Weights of a small GPT-style language model, trained from scratch on English Wikipedia: 15 layers.
Each number is 128 + 32 x the weight over its row's rms, rounded and kept within 0 to 255. Layers, rows and columns count from 0. Numbers have three digits each. The size before them is the row's rms in percent of the matrix's.

# layer 9 MLP up, 1792x448, rms 0.0921, rows 1669-1791, columns 336-447
098:137092177151127124084141149101180116143104128115107130127160135148178108096133120154082093141203124139084127136133133139111114142109126105181102087173125095169127128125174116138138135152168082103125165158110056134161132098198155196106123158126156138112144157169116142105139153124189133104160128120188118091076099174116138090110144117133
091:084102127147127163192158073093152080161165137146090079162117133150099123090109106099124103135108153105114128070136088134131123189179155133166140073122095129130129109158095105140121083082097136127173136158152200108064118089112144098138091183140193139132118082159166105118113185125160117116122154052138051130139124147140164165135147127171
101:087140173107123123106130129135114117202075181166172099094171162144160130180180190160153096085192133127117132152112071110153140124134136119108076122147106101093089158086118134112163138117110134118120127160127096117102142146174107058151081207174111128153139141075110106111143127108087067168157051099081133121123122131141077164164105086051
098:157105115122113154079126098107101100107104181185144107197091116139118075123113115064077136141102120063123090113135126172124117123072047148100111080161148088180138121118171141088126109115148116114135134096111149117113100143076102165098169155111146118128090124173139110201145134126159137090126195138127179121095085121167176158126152147143
135:068123131173192114126085120093155114132150158141153127143160152064188162125146131117170126135145072162141167129167100086154135140142112129147140147170135184122093124150145137119113120100128177089113112091170166140146096170121129149146084140167055144117148153195150122098069084128102065143136119085123099192142148169086124151142128168107
097:202111134101116071140222131108141139083149128176105112126118117128108145045127126167122132125141143066146165153167129131171067109178098107107168139113129116136130144132114110120186140152140121182165155156139140098133087108166104165149162147143116128113113123178172074114100108097151085180143146161152075124120100149097164181172105144137
117:099113113102135207125141143095147098054127147129168221124133084104174143095080120074161140097193093179104165105136135128099152140147190102190191135092095117096138152148103116142133132115142140119177141110128165116146204111097084174128060143128103124135126119140159155120116162120133101139079125074140147153169189149161123129132115151141
101:103098114108071152139090122107183135091120093108087085163071124123193086174164146093102108153145168175100157153139079156072158139150128125123126051115142131055117081101115119141096027130128114126145114114122127085180151135147079159126082120150088134139085160094128190057098162124127148153131104129165122126183122127179138097108101133109
093:119088154145104107112126135084140115123105150091160158171171112144148153149165156033159145106084123090149107188118119069191097111111139139135099106113157155160152127099128139107122152080147140147124190089152077177113110150125133121102131146102100172110114204178159140153187137049097139107204111153175137139147138078129146156132113149130
101:093209060135154087080116146125168121115156115112132142092157139189175106090104174119103157158117122106144125167093101137157143164137130145152109095147127109126115134095088156132098093109111148146102156183106159126135142106142177077115116054160141147174123145164135109183150076174100091066104120076122140135134151100148075097168129152167
113:170114158112099176065171158106076178031112114058095078122128097101183111109137134173183127164113103158156126150060141129116147124104156129148124143129117133152122136076122176147117121100114130093177132117077143092130096097141051112180080096156161152162143149119160129147150139093131158045095161172147108095139184184151117132168110143104
097:124082163145116107118179123139132120116122134103138103132078159154166116104132140135137120152188108155127203134128145152110158105132099145145158101142075147174080139175174139188125142126135140143144073112167131142145152214168100154151092164166161146156059120136148146159111100084103107186122121211156120120149113081132109116108103100136
097:113101091128125125128164106102108119176160131129148144121152147153123164195109168099116142108142059146126142114120162136134094183113137115201150084129106088090136133098083128115123140202132134142161093114118132088149125086139151108136163173132150123138129144125162138106128126138125147177135045168169121089181147143161090136116164113123
103:182108072123111184137155118135109122149135129128181086131116111129153179079097154167063149100141136122134142089140096159088119129121151119127108170118078084140171147185138152113130172129081109140122120086111158136088082112139110142141153076101110081142181114117140105152131134161199155135156154116163176130133183110162106157124116124101
096:131111081166105129119138097100153156148122150125150156087119164141131078117129156156147137146158182136121101184153119119120093128125148134121122124132110114129140139094153070060146104071122167141148139118149132136155087116149125105085104106153111137157120249141138144125121174080157201103163132114129122157132063151116130098082065130167
099:120183151126175155131147125138117138112108159136137130131088114131139083116143140125076164122111084142110187136123151129085157160145125101118176153152151103111133130082111089101167137110124098137121113155138130177150112122179164115150154139104142128074100161216128144121092151167188178099098146115116077147171119193108131118157148180131
101:132085167143109171137158221143170173147134134174180164165155162120137123083115112083140202175075112103169105131142183108163063174151157159139121162149027174126169160085076134137065097122086120205105114156098106126117067142194109107158125155085115142147124110103120167148174146119122179157150138133115099103122080126152130128124073154107
097:154094170114140174145080148124121102140142122121165141158111143112135136147090120132095166162140109093174119138094129126135122144153161103132184100160159124134129107120133157120139088102166157152103124059156096090127089181162191091145142142137142150159103136142136149154154109129150127160175147210145118090125082094120081209155127164162
102:154185144132183110173127131149135187164177106107166142173119149141146182114134103141086156227142184144175122193159104156139137184124172143139177147149040200058139090164112050124148102077111209079132144123153064113147133187128090157134100166137147138096148110102096202120112144172128093149115144109115113145147102147167120162087140104136
099:123151157144093142128126089089223139108147172112106123101118124124147104064097100218111093070092163136112116186190136128127173167133143137091131114089120156092089120104055149159146080085120153069094198116127146120102171142146152080178117093104128163119102087151142079154153145092185149165122098162136207113129129153178087113111163145141
100:150166134065101085188107085117132131160067151116102138146130112180144176155067142143136154102072121144145125152165110173117190128136055129117188139086135166112125136160126093109122094146166128087162148147185061098132121147154185117156088143115097128099150123149164137165089149184109156157068110103171153107121122142150181158072085108096
101:138126175180033119075143088097121137131143103140122070123140157107100111130097129068146161072146165113166131128154070140115114174109137137124064123121134099198127119127083124130131136146176103146085140139155132163143181171113163151225091138078117099118096140085140096074139093099150132115120131133188082074172160174156189143121141093118
098:108116127175082124113141097097135143094144072115111142115124115179143148141121131183087149167078088140130150066047102126113134150111100128115139117099167110122181123125160158150109120101204141126133151158090091114097056169105145123112122113119078103103161138129170143136086110138127153142157140115147117118133136129110167098160103116135
094:141153093142118163131185131127159112159100148133137139112136133071132121211121089130114063171174110119114113163156079120115087142152139055179108103149128127126200135141128113133142109177140153153130134148160141164141098077116096082122126092150132091147161161148110138105176146105077089140124158129147111104191119093101141126149129113120
098:152119143200140159168127101108167085069110130078118148133117111125159137118130068175126141110100088178141139156133071094103109106161097122111159100155121113143164118104151063157135138138150104119150066167123163112077102072128160149144106089091147123110110144123144165141095143145142186129137149073115132090171102112104103174121157177076
101:138085118151118152103155107123117097066126160090132160079127124148128072201094132163177068115134125148135117124131140150148069066065097106088079124165112115124137088155191142133157168183100135105113189150137076141154108152103112116108106158090176069102078135148153169150184070151166179164154147087118116199093155061142055161122092153090
106:165113092159077134158145118105106134104128142143141130133128128122147185206118117174100116118068132117124155089107112107183145169123117151109117061172180081081145120152128095188121123066170191162132123136134121118142160127187107174089165106147154158194162143103177135170126123144086109149081063142202127091112143069102140128134094139113
103:142181112125089092195160090092108155133145180104183129130147185070122128122093085156103140114135122152147149112074105119129152071160113137135131131183122146120184090159143161123137096155101093151103091137124085188152151135101188128058164137108090052152106097179187083124155131121179117059133169129066163123161146105150132150153131110198
098:144149166140156084103113114132155104089204116109161045139141126185141061097139192097151118133073157099117146133120136172131134185119175164133107110112130135084156150147089085172072131128045116130124128193109111139083143130113112183098113131153103107152142118187083134112132120110079173169168114083147105159143130107148113095137149180137
092:122140105146142154159113076107177143090101147130064162103144124175155100138143146097153121131102104140100172114180132075107150072153111118146078139098106138116077038111151070115076219123107044130104111101137122147149160187157126117069164079146117105153134174150141107150146058157140120123129131095129124140101181151107131105108127076132
106:176131159130133121093110087100090154148135135105078086132106136146134094113165129126077100133078120072167154118102114129110169100163108107182120085159095138140095166166163071095165131177068152103145147181074092072151096098129141143087065087068138136170222145093175148099165107166136139164079170164181147163157139125136110106151150094084
110:130164192121074146127098146084157116119094100095129114153135186095145176117102168116162119125130131136116100142060114112152144130098124154081116143124136101070126161144130180131149146099203125163101074116135165150182188123085122120095143125123159157140125113105097124131105086083112139144124203202145108112088072098120079122152158166172
097:105094109124104176152100116117074119074134151123133087138150147112141142146121155151174177137139121162084110111078110123111160137103150118095147090145088141132103156132058145158085120177140103074091210118130151120111122120156170114102104133155199103185183164131104155093115088193154137097094208146117122135132146098134141131165036102092
091:144142104170145064092113089125089111112170086164098104102098090173169165120104121138153110076168133155139166185126090131113080067141125093147179159109149146151152105081127110131122091100131088138161035122091127164149110172121140139110128128099137108112114106137195160077165073089095115073146112170117115072080192107152111131192126099097
105:165067099108097072101123169104066095160136118134114112126127155110168178075104095192079120115091107087125131148135153130132142139130133155096102105088185126112140160119083128086145125113138159103073124141177153103152104143121168071099165100114187130154164109151158135099173113101093157141140161143138084141094135110128053145108121115127
100:130064116160123188165120146160070109132149187100135205154150135076142120115057141142117062131079112165128130163190100160159167112112115158144104177155133119116086144132041140175119091137134090098146117165109131126178149105152118168222103147114107104170159133183111146156094100111102105098063127165142140159122129135157122155142111097115
117:062147101102121196141175161059096119120112106083123139184139127161098160113138165077126162154147111149133094136136136121130088113120133137118142058124165132068130118127151145179104195162068104116148117119111107101121131127161158132142137174200112133113187118103096135042131163111170180189161119166141115098134181106149190127199133120092
099:128106065086141099142130078089152079088151166146128082146117094135118131110176127070160129130118122113092115122124066164157135152105116169143111029162108154073141159122109161139091099119136107102107145136131135129103149126128117125073137105077162068081151132089051181110134187081178201139097144105085118083139111099138152092148139119122
100:103171120104070153166096146121137105151184091084096160142128152151144082092125087143139090085177157128080122122087076105101104103136139154105086093144109128110123137139159193132155198096028124111085158132168127148127088144090161108145086129188135096090170178065094149089121140115138121154144121103121130176149116184102151083116126135103
102:039153094112158145121144142078150142128140168068081084117181171113147134166152098109094102085123104202101094127087118150171138164133167124121147138113100162099133139140130137151118158115078111090083132112128163163059124127087094147169096157124111108139107090168148134118124174111155098105116092094111097085166125093147170160099109148142
102:135143140152079124097151122149119139097111161122120099172196142137132176127098154082116163138184155170114093140163125139120071115091142098164107098185140145143078143108144034152141076117100153158099139074149107147087142142105141119150149136148080163103163103105129147121108094125159139107100146181142134102152155136159092069157120110180
105:129142220123134120073146099073094123129135139167150130127134124099166149146128125126056095105132089136176179167182103107111156099183092139118097164132078139131174152134173121119175105121140101105096136143108127178166071071140111102079106190130148174066158068113144091163153080150206146130138109112103148138158130111116102127104131093112
096:135105141089113114123105103095141112096137135168192096140104106109178133103148170163159087121062124135151133148165109167088175055061182201116080158087126177114087128071158107135163166163165152101149162170145092148175152097147111179136211166128135106163194142141157179162163149101151142037176175131151136166180126116131126097150127112135
104:132170113116164172137157105117123094088083099196127125167126076119088151115175148068158166167144109120146118142081154102135169160113135081119100072112191139114108115129141071076116135143145102127089125107094095141076122124119172106146093109109064140102051158116143138143119073102123153090144130125122086151130082073152066152162141142134
100:082162142141095116109117153124144128147162125120145156084185109093180107106082130160104107122102176156088125106119115089151088110161105136150097154116135138116090136163130132106125160126121079083065100120137121099127132185134114104159105167099126137089152136076160123151058133116118138137138167157153170149123112130160149131098136108134
098:161138068114091088126190134127111096084098113176134159154102111209099070126146153233150107151146159140137167134176073125151110139138100171195190152128139097076075156080211144107128096055122138144113166154126114146125107144061176084091133119154112151144150138168113171127117077144091187125120183158122128143103123116142113140110122154141
098:172207149164114096117135117152145099163157143153186128048122109058157209122125151164109113170091128109074066115132097137097179137117166160100107128126143105152096088134177139166138155111131097153158081129150105095160147106179081140135082106099097150141138109067072121176129134144126136129136184115098106194154132099174114119176108151108
102:084155121093094140152109109104130106147137132146111150114134086178135176112098190119096115109213141086112100092113124120133151122091117081229085088117119107129155174218110157154160131098163107066204101089174163136092153136172183135139197154109100169140125164096123146161137090118119127167117129169168091163149106108106176146090137127074
095:144147123128191117120106107115079177191160072162093141163129084125106057152133125102118187151100102124088119152140177125161157173113181126114150123116103132162170144111097164166165134160065104150094121139105095094130109134092137112146123139107065098113108131193199157112080154074144129107101162120135161062095189108074092136156086152040
101:147193117169088115155091099085129126142157097145156113125131037141123096164119112135081123118119220168120140147155116125131086143055068140153141126134128173121141215129146121076118129062098069119136051126118094195152135088136127122058124105139139129168124149146088150112156131083138087142155161166146153066117101098121116145123105176113
108:103131141129091142128110159158135088120114159148104141165200198105122146102150148078120069106153148119105127073162125088175171109142134156073054168107171124142121133177135160134120120149112111115117163100156116184102123178136091135084155132111147147098145129063195180159079115122133120038166140216131098090131147107113169153142182154173
101:173133119124080158097097138166169095196150163121154159087151147133168100111098111142092131108202164136184140131168137099146115172158125132189172121097134116134112103141141097109089135133161158024133069204086150135145137164102151111112053120039092154133119111131174134130136150151108132125163123168163102100173129149102118214101144138091
099:093157096098092136171125114125075082085137079138155155164084132121042149074114172172154123136141115086169126122106157134131125127155146213163159153105103192153153138130174132062096128125147157119171111188135097107115158082154112101169118127123147068149160102176035059178123092110142159084087205125155157078106109083169107162128157178176
099:127150139161172120113203177093128096178153159153076151189082179167106105147094129132069156123164133106119153159103108143154085171145084164159154152125138155146128087149126144105113135079121146096074124172101149170145140164149108160200187223126149122132137127095073158096129098110171161186135126142150140133172126093076084149080157062102
122:140120110099121192108160121161110121124146123110103107141150078163109192118146136153157171175181127196102091102179122093103116100070101097103114103161168154111118117076160108110124117095090100152127169127101106134092145185095134140171103108114112111118165115130129168057130167119141127121095093151137140098124125160139127133157145134103
097:063084135222131179087114144156169115185117129137135177106115163082137095191106106163171172086156051112087153096150104176132106140119097101113111092079124134095157096154130171157126105116117166090138150170188165085122087171153135126112142103141093054157209107096102177149171142121122136148146098109182185117153065152186114113142121117160
105:074144118165152115052152099121131113170138128121149078103099124195149154130145184149118031141108134087087097091108072063119107094124116140093122130134105203044161106174111106147132127106048143126086164086141124091083140078115101113076106141182153146139079154070169111148181121153105161100141151139115090086107139132160187093123150168128
099:069130108069141134105126160171125134056112088116071123167164115130163080123145139105167104110152186153099109147114149144124105075074106129061098116102068164103156130092143145147115108137125118143109189072076100121138186177134113134147115150137091112149084126159133145073168130157202108155118156132101111147137143115093103122131184168161
101:137214163075085126113116087131120145082109150128123142106160152139222078096190119191197120118151067145137148128166149148051149112052101159139196139121144103212082174168117099132189099162053117123185144118138139137142115150059140097115154108121123117119125212102129104142106088157094167142196187125179146093186130082146175153163168128142
098:126148131059138138176078118172179146129153102160123146150210139102158155170157163155137134097152133085141161220150125107111165129132140151160093091102081167192151111133120143162115088136109157104103143182074132163175072107145090142135101106099130172129153129141138149121149118091078136174128129131131107098208146125176118126130097108133
098:141146088094140108155115135156128080151151110117133074133111180083134098186122201146145182163120110130133123138088093130145134151104133124109123100171167123134074160068107089145117136061136113145181140158081132151105131133175105128139144145147052096187123108135156121105144125137117139138131121093100166144126049113073062147142120146153
090:115178136179119168150129047134107121193130141111167109125197191142124157130109146171160108115146129188139105107101103160146124134096151085116111100155143121167099154163152143089104073146110085102104106135131120090100091109114085178158101141143118079086141124075078140160089082080090155155128137147081204087152176073115166139106144097121
111:113145120106165156102115092100074116135096134152110071124097137135131153138089112140125107135094081147104089125113114114069107113120110075086134170157079107110143095132099149124079117067085112161119172129151143112081108157108160130179162154122131082065155104134139123176183109095166189095145163162163049084068157149114124198098185147092
104:155121110086082186154138103094193061110192127114171183131103169098143116129125064114105133078085133098128101159147135107131113142189088142110147179105136104142088127139098126155124145137172140116146160096076164113137063067142184109140153064132146122169141122147154152199098116099195106124130116078123176119054142144115129082111136125092
105:099124026099198127120041128162156121095162083096140113162145171105135098072134158176109135182154145089107129121142156164114136124144122101141189128113142082134146164107102095158116135087100140141129125093068124101096175125108173165171078123123160089108083113125143138154140105092091081116114162083154136113165142142155123103190167140108
097:130183073155136117156136130117083092106105122095130109155145093106080138121143106147151102153137191098096201127168107113059160153133164114146168183096126143129118080121103061130082111095143151152148068121104089174097154080075147149195102148093108112101128115176116165159108134191140134131120085122148090162172126099136120086108128159155
109:121130152150185130179083104117134040168173111110124163164090101076158128143170168097150092100116118140137045139139167115101137151144081147136091167122103148170165097113133109133117097182090152135120070104100202125133178118175137073175130090122112136121103116114123122123135145149133118064098137102175095077104194093136104135078144140154
108:133205175084094105143137158109165173107147167136173094110158099108078155157134096125164131159112113137146191101044107143128168121138151144147096120166059098166142148098189134180122147178168141116132195168088081105139116098152100126172103075165152174125150129124111176162087158090111080098102089101160061116118182137120154100157129157143
097:076108146093111121137144129147114121119142173135105114129175155104132075129143104092084090086134187198098151089151127115104131152102102157138103166160059170144187119076206134123125142062090135077078166106138160097151181157117062147048153114127151098118119122111184176176187113141185199129119082112152063192080155048096141158113050132096
100:088128095129156148124124102115149117112149139160176105097079189127162079126109128179163159190194119136159136113143140107134147211171093117134158105103147084112131109158129149147050106082148184122082114087101112183124108176152157140170092177130153091083102153115168111174140166159130126117130184112175170127163158138072073130108189122063
093:130134113157167096103103154111082152151149116138128100104144144094143170204148127113114190122129108139149155098049145199167108147112192113166053108127051099150104185101118120130078088094147182120091120123102136141147102163173112102221154091130088107130126163087140153140131133112119114108198088100089071107131146148109099175088088130129
099:154121093108124099092092144108198095132154134141072135133171126126141178114160180130143150137136053112138147151085105147116193164138132125177173186124150145181149131211148113105163122165155096139158096140154087153158119113144137124094075123078141138146076143157146170138140104126156115116059127165103148131111132089161152173088112083169
110:149093132137120176171111131152171109164135162177109070195205113107113149144101148114089159103125165141135125184157092117160112102108128078093176166113113108119154178127112126157109147164143102138135134111085149103194106128122124201150140092069089078106140171132101112098068168174153069150073175170144129087122177113205165095158125127154
095:113088129140162170089151147176106146124124136106120112114135105114113151085151122163177157117174146165125126138099111116106203105107096145138111117096093087161113149156103172112156128080069139057114127117066069108132100194101156142111163157111111124122150100136124196124127098151157158148186110119101160163159109161158125131122170115121
100:103140146139144152175151146112112091109087125133103129154044153089153136185165099100124102165159137088134196165143129138111116132138155071152199109078066208133113118085101131149135123171160124104136128085064122149125123144114150139135113124174108116093169187141117138169091155094102117130142097098130121164165162144122107132126096151144
115:102129132135144146197096071098095151101128093114131045154117147086115067181097185101112161178130096062151144131111088128107098147097141082148116098105136109009101114141105109124120142119113165132150107070090137160075131139138086140115129169147153132066155135117078150115098134165159089130103144120148109136118159083129142157083094082087
119:156119167151122121145122134159095067106142128074148166142125153178138166129098190158135106152120063143082175147142124168107138181119143143058102145088158084117086105144152111150098125205063114120101163106134113121141202113115107079136122149116101085135176137142129200145160135140164109133095145156166123083167180045108074074137141108180
095:135122136150199184107113137162151176109119180166139076108114152085184123109139098105106096093143089052133122095137093163069132115084140100110181165154115132155101133112154186109083158127200157068118137122141143104150183164131060181163110118179185093177139063116123095144152102129130080163105147107145100146126127118113133094160142162121
092:170161089122124128131155145117141159090147129170130137080123123112112064116145161179141107145164127078069165165122106085153064078185113086184131180104094134115102121080090159101159136130124125168129143149153126151133116180131127131120100147092173109127143198157134152186116080139175043148142113121142153153054072161133165150116091141142
099:101146092118055124121203179149087114067144134160133120159176126109101092080131129130138171133111066198112033098104128094122111117072104071189081094114143136092084077078127097144130108091092166129186116078151108121146155108160152161096113133144089113140183118142138041156140182095137097095140094131145096114111139090121178164158105119110
106:102125089077115079088134153126087102092119104119133139076136185135155148025153157169088133163124169096171146078123116159172107131120101124138114105126151109090167110129144055126137135192112174132118171133149141113146088102151134147150192112137152160142213118134134134159133158158147118130116141095183138135164099074067155150113129154234
096:199098129143177137109096130111135114139117128174108147138160170079160110051123080143173093126172138125195140156102136134125087187088125167120133117177156118147145126131124165145082148159167152157132116143101118134136127143147145186123087132117108137181131190139123122136095166128066154203143161093134122108165139103104154091189184123160
104:151128128150132133105173112115115100121128124123141120141151138103138113118142127098172086131168137058148029175104169141121147151137076104146172106112115162158099106125110134062110213116137154098149133131110095178108132106114230166114137180114168156129145163109059191124119124117065143163103095139102106134117165110095106053068113188096
097:115152102088113151104158124105160114126087110158123123155088081156110142086132103118140151117136148138179187127145136102090128073183122114122060137025043176149158115144149114166072127171118140127173149093114143130110090143084127148107129092088120140152132128151134146180191139129173166125134173144119115147154089090188141077134178143111
107:098197161133110191125180108117164100137118159146102115163116125075114135149119142142112156160148149136162069146095139147121183076152103135175208084132137135120126093130121160104105174107123173150109111161168206153121089183153102158156128097168163107123153135179066111127060116145133089119097160151113033093143201132107130121132089138142
100:135150106155102139178129146081124138073131126152115114101086143125125127156122137096126114186108084176079138109119106148122150109128127141147175091131145152069145072100132045151122166150094046080132095161190222102200172163164120152157156123106077140038081113163084124091149121198074136135097125068128133087156109165128088121063146148131
098:151093175143096163092117141081145122118120095120140139168161104069157178163115166104125095122115132159167147194084173061094140104136114164129122039097174095052128125100092174137147177120162077140102101075164114098097133151121130121115165137084124066135151118153114141149143149154175112136097118172114085132044103115123149146145136149197
107:112112123077122111134086143116129109077159115171162130147125124124080127136143186103069106138103159176108085146122094156158150095132192081158174076125064129171127156207097100151170139140156091111089144136106059057129115106107177162089129125102114144124120129096095184145158141124070155124074169113140140133146195147153129083199113131094
094:104159109115187144128097128155129105092108100143172056151105145154204112099129144081121163149165150155128177141135126131098080145140148121131123101173105126135165146129145130174173170091168121129137112146145117098061171126117112101142167196109064104127104098157149143119171166084066122129120134164145139153095166087122095121128108124189
107:138077141107101139153133123086142173142155056109177079120121196192132166167169083185133206119051126068134129117139116121143157094100122126153199148129123159079094118134066122129148162078118166123161136148125159123127106136123103101155145133132157131113166148107142091229099162188115162205040097165156088110150094153111103120112150126109
102:157130118115093084082164108097134173128138133123155136145170115110144149197100130096086078089101140130142102134110113147136129149143120083229113119101075165146110113190192116111115134124128102109119068114120089075156132109170108104127094096156168163174110163179095147108123118097163136133089142197128088170157120139153152106084106163083
090:164156132131142118140125099138106087110109105130121070140117161123117129187139129088123129109148112104196097107152098108106161119113119134148050146137174103151126074146136161179101116106133164130126112165165176065113153091183132116109131064134158089144139122124188125068069119157185120146110145164175112152147131105113146066152055108122
097:156142150105168144096073165086077113166087102130122003204108129122123163128161141111148142111049094150125159100153092125114187145149160125126111165104168154075144159158069117119162119119108137178140133107127149142156045118116095108100070074136066106052179121106167149109143144134203138138109141135126136097124136092107110126112151110127
107:120121090136159180108149094099097132091134139179096201105124117099185143070097112129160174208110147183140176115094075117113132117138129081140126177155113096124131111101096110082095089147072175096171165158138154167161151102128146158163094184069083089164099099147090146127062120120115135170120128151164123226132150113136114123150113135175
096:126106165102131149142085129114117152124127140173144128201052081143101139118093079131121155165132130126197114153119139170116139109117116165104108118036145115138111153134082113137124126129115115169122109143103096254099182141107123135143137111163195115121120146197114142136126093118156126141110123111187110137191142086119109111118165075114
105:127146081081135197112160076091084123097164152120190125096134160122196166143132174103079211185143076113075151128171112084137143147149157108157159107126116167115131143146137114116128152118100163156183120164100144120111094164195104094118162121068155127112072134198191120130105140105150150142075178086218134103143175102127146183146118088095
096:165134114117144123110106082051114166127125162097158126143113117132087142098172124193110178125091089160119134174151166041127101135088073164136157101092111087065154091152082151084087130134147181130158139085116110119121126092127130144108129114187098090080141132108081102131170087091151064132169120108134094065139126097091147178167105161157
093:108209056108148150111157113105158092137177142116123158153101091112131122131070095186127122146138122141117085201109158156173132145069164136165095152082123133083101143124126111111124132133109135093142149155155088191128119190183192164164152104149065153103164139127180101141147131125151165116085077158146107133119157132140092141149137086175
096:134171092083141132117118128088120109156131142126136168144127148153112118107140086097132145093208112149165147133147149092122082074119166147141104132081118094146152131109188104119089148153156178190117152103156173133120118054147120129105098160150085066119133124112119128103128213151120137127140074075189096116177128166103133135094104180080
103:136094168169077169161150091149143136152135080122174142118128141153097133102164117128175138168162163116078153127103118170100115107098100131115150114116117095087124125157129056111084159096170147117114113116112116150172146145126171156118131133129130136192073164106136156103141123075111132166139168142161115109143166099167105094145162095177
102:172184151112103201113128138120132116147095162098131141129118144110094069139168156098104176178083203120071114103166065131184111199133158101119104093178198116145111077151083093186124132141111147117109123125123143124076179134129132201138133115117134118127185125091129181160148148165138186168085153162165161093099103095104118165125130109132
108:128103145085095092138125162154137112108108191064084075157183121105166157093137158164161128093092104101165133115159144113160118123080170129196167122081118169104116100134170137128156122075114103109081083139128071115104114196124158094122097153079140144113151101187073142158145071157117118145063193199147114131171132174157127213114140156090
106:084142121123091116146117136109170071118085124170182102141086156111145110046183112091165156123156098134121158117205126166116162135140105111131141121147160126116103155206097142144205131077151093105130146090085127192176082176144102148133166087102128154142151140144166153136133148143210171166118108074111148091075119128143088117172085145127
100:110113122160123142148125095105065140108145057124120145122113136095112140064246142092111097166121139081107165101101140124043094143165196098077140114112118135141173148140160146087127089090072081104087146103160152135149096139080127143150113131094141118150163149123084120142139182113176192179080157118123149129143138122131116153114096164119
113:068160119081130215133133091142129075131113071147128150103135157092150141168161144128093105125128066145170127115114127146104084148181126071138122101092155105097173132119151100085094097135099158154109066128139168154067130150139166121156086121150067111102092147068112143158184184107132068096184107120186118073174173098165103071109148163134
095:134082068153142153137112120101113128134117161193157032137067171107082192156094151126109183068104113093180140151116148146167171167136131134154142132128123191175159143125107142115089142157091144166144117112086136125126112151083134085187133147100212134148122104127116126090141116120115178091169231143123154117156112123119089130121106183119
102:102078119119152121147109146093175091080200128081174108087165120166128201147124171083137175102060087101114093110125114068126127137172120133129132172147078133151099156107123107092176102112143137170148140190129150162179162127117122150154116180085179105141168169120156148138148094212120168185132080126122057112177131143069131122125093151122
097:090105118138127161140142176127082146084098126107141109132167147088146098138130190110119107123073120146120134148179065167141144154120118125102144157116116132118144111142099140127097116110140121120105112140143109088139099132108168114115073158129186148152113186073095128090136092128114117118115100215161096095184126079130151102183104173154
104:095161138129146061144094153129183048148135138131095165148143095098069173086142099109141075172107142129205179077157116081200116124150142096166167122090129169145080116092129133136132143111151118082089187067177103182077126181061084096128101121144166123125084145123147162173114098120073152134124137129132151098109114125128110175153087137115
099:122126105116144143111160208092114145114136187125092192128123083132167077115119148092144072096072181115138146089171160136131167134106105180140103130102106148108109162133100160184171134035182147107204150119078129108080123110085106134098093126114101122108149095111164113119122115107169177137167101137103111152147180174097090159130150128119
097:133085130129134122109164154113082099135131139075094126126088131138132057106124131090141130175101073159130192173113165189154104098145099116164129171072083164100154136161105070091109062158183164171135188160174107105156143130189165110136138161085114112064134134129118074118133129114159130157201099095133140106150130084139137165209176134112
099:076136134160120112172180173137151109128113158126146105166185137185136163124130126106164152128109133163174158114102171146158126158089141113196128076153138190157122150179102154120136124159120114093089149134119155139149076163138129157167076108108143116137160168126151195137108106121157025152090086103126146122132105083101179095145091138104
093:107061151168080115147094141134136159094130177156118069127151141169156215146121152168206129109142180093194053100147098064136155143092125103148121164179124166120116141150142125133086132125141107091114121166136128089078192129101137144189148161117135107123127149144120127111138114109119156120151150160182092104162133110127112077143107168124
099:134129117114172155082121124103155105177089177142117124170126147147187058090095176107089091149067083109110158102163173202154170162162080065175066109121149075086106145149117147122038146145125185113085112131142145131144094130117114098125122117146108085141111125075127107078119090120124073125063126114127144145152148176158190097113108119181
091:106075154170151120085083118098168116074107185152105088066081135146126115123164092156100092115110127147192166131141110128120165149167176122194156126097122117072146149059185077141146159100161132179163178141112137136097112215124121124126177179133126099063123099052162140107087114119070126183156125144101187079106140110106075099075106112164
100:111045150136112087112127108116124100116079120125177061093141218124118143141160167106113056166107140129147142084136127133125088182125100092126134092115063095093041147142111156112200054115103151053108198179173183171130096096106161155102111138130145163109131160094100124157113172154111123157113114193163159178134106145100143045169093141170
102:097179186088096153074148135049186151142090103110119145130142131116132089217090126134183145083100061192157077108107080093098134183108085135151139089133131130101133097184101128103061067145147100062090092135094124159139130115088162109127061115133148152180129162124112179089100162113135139158134187093143135152132095113192127139178179118153
096:114062104136103169141135107127137108116159161141122126139144149125166119125131126118103116127138137112134098139153133095104158161143114117123195108144144119126149126142160121102173210082136129079100099154102082165143131104140062090167090087147124125158127117120121053112072168104119116155174105057099129169128138095134152137120086196100
095:149150041111100151083134079155123118159157157094134162106126092125161098110143087114135147167107156148096169158163081087106132095153069232132156174065145119139144152172131157131155136149135165114098166149110095113121102121073097059142117099071105175157135123101120165169139099124096196108109102149065111142130108160147146130147124155150
089:089098123120050098118123124088137103065099091096131088119076138183092126142083126128141137112077147195103094154164138106131140108101093087131133139111116142125125167201120080139069138113166116125155112171136119103188148090142101137073129126095096125139073139159085165163159113142134159167089151164141110153145128156101180171205105129141
095:085142141126160174174165188098177082141172090157126092110169099129107154107149152130181068117135106084120116135187147173077193118100097208128073119104142139079126121069100120135138169096168088153144169098066143110108111152148132168096087124150158094120097120150145214100091072155110151138127132123155104095117129121132106114154097105066
097:163150142140142134130089113094170103103107150170128113116140144190125165107096089086141189135176065115086132133146130078102154129134136122162124112111157096195123216107146126155208094108138136114148073108118123085120112110147160196185107176144081140104129143114139145101124173073105123153130123074133165143161143153151138165105152169138
095:121000076162097155177114141108100101090218136071098090134108083171172088106129131055115130113102129095182146120151082072149112105070091105163127126078108119113139141098103157103110107091105161122136117086116070141114124129097121112078153099103111116068083153123164149111150105097142141075130135170065158166150119137105161091145144128115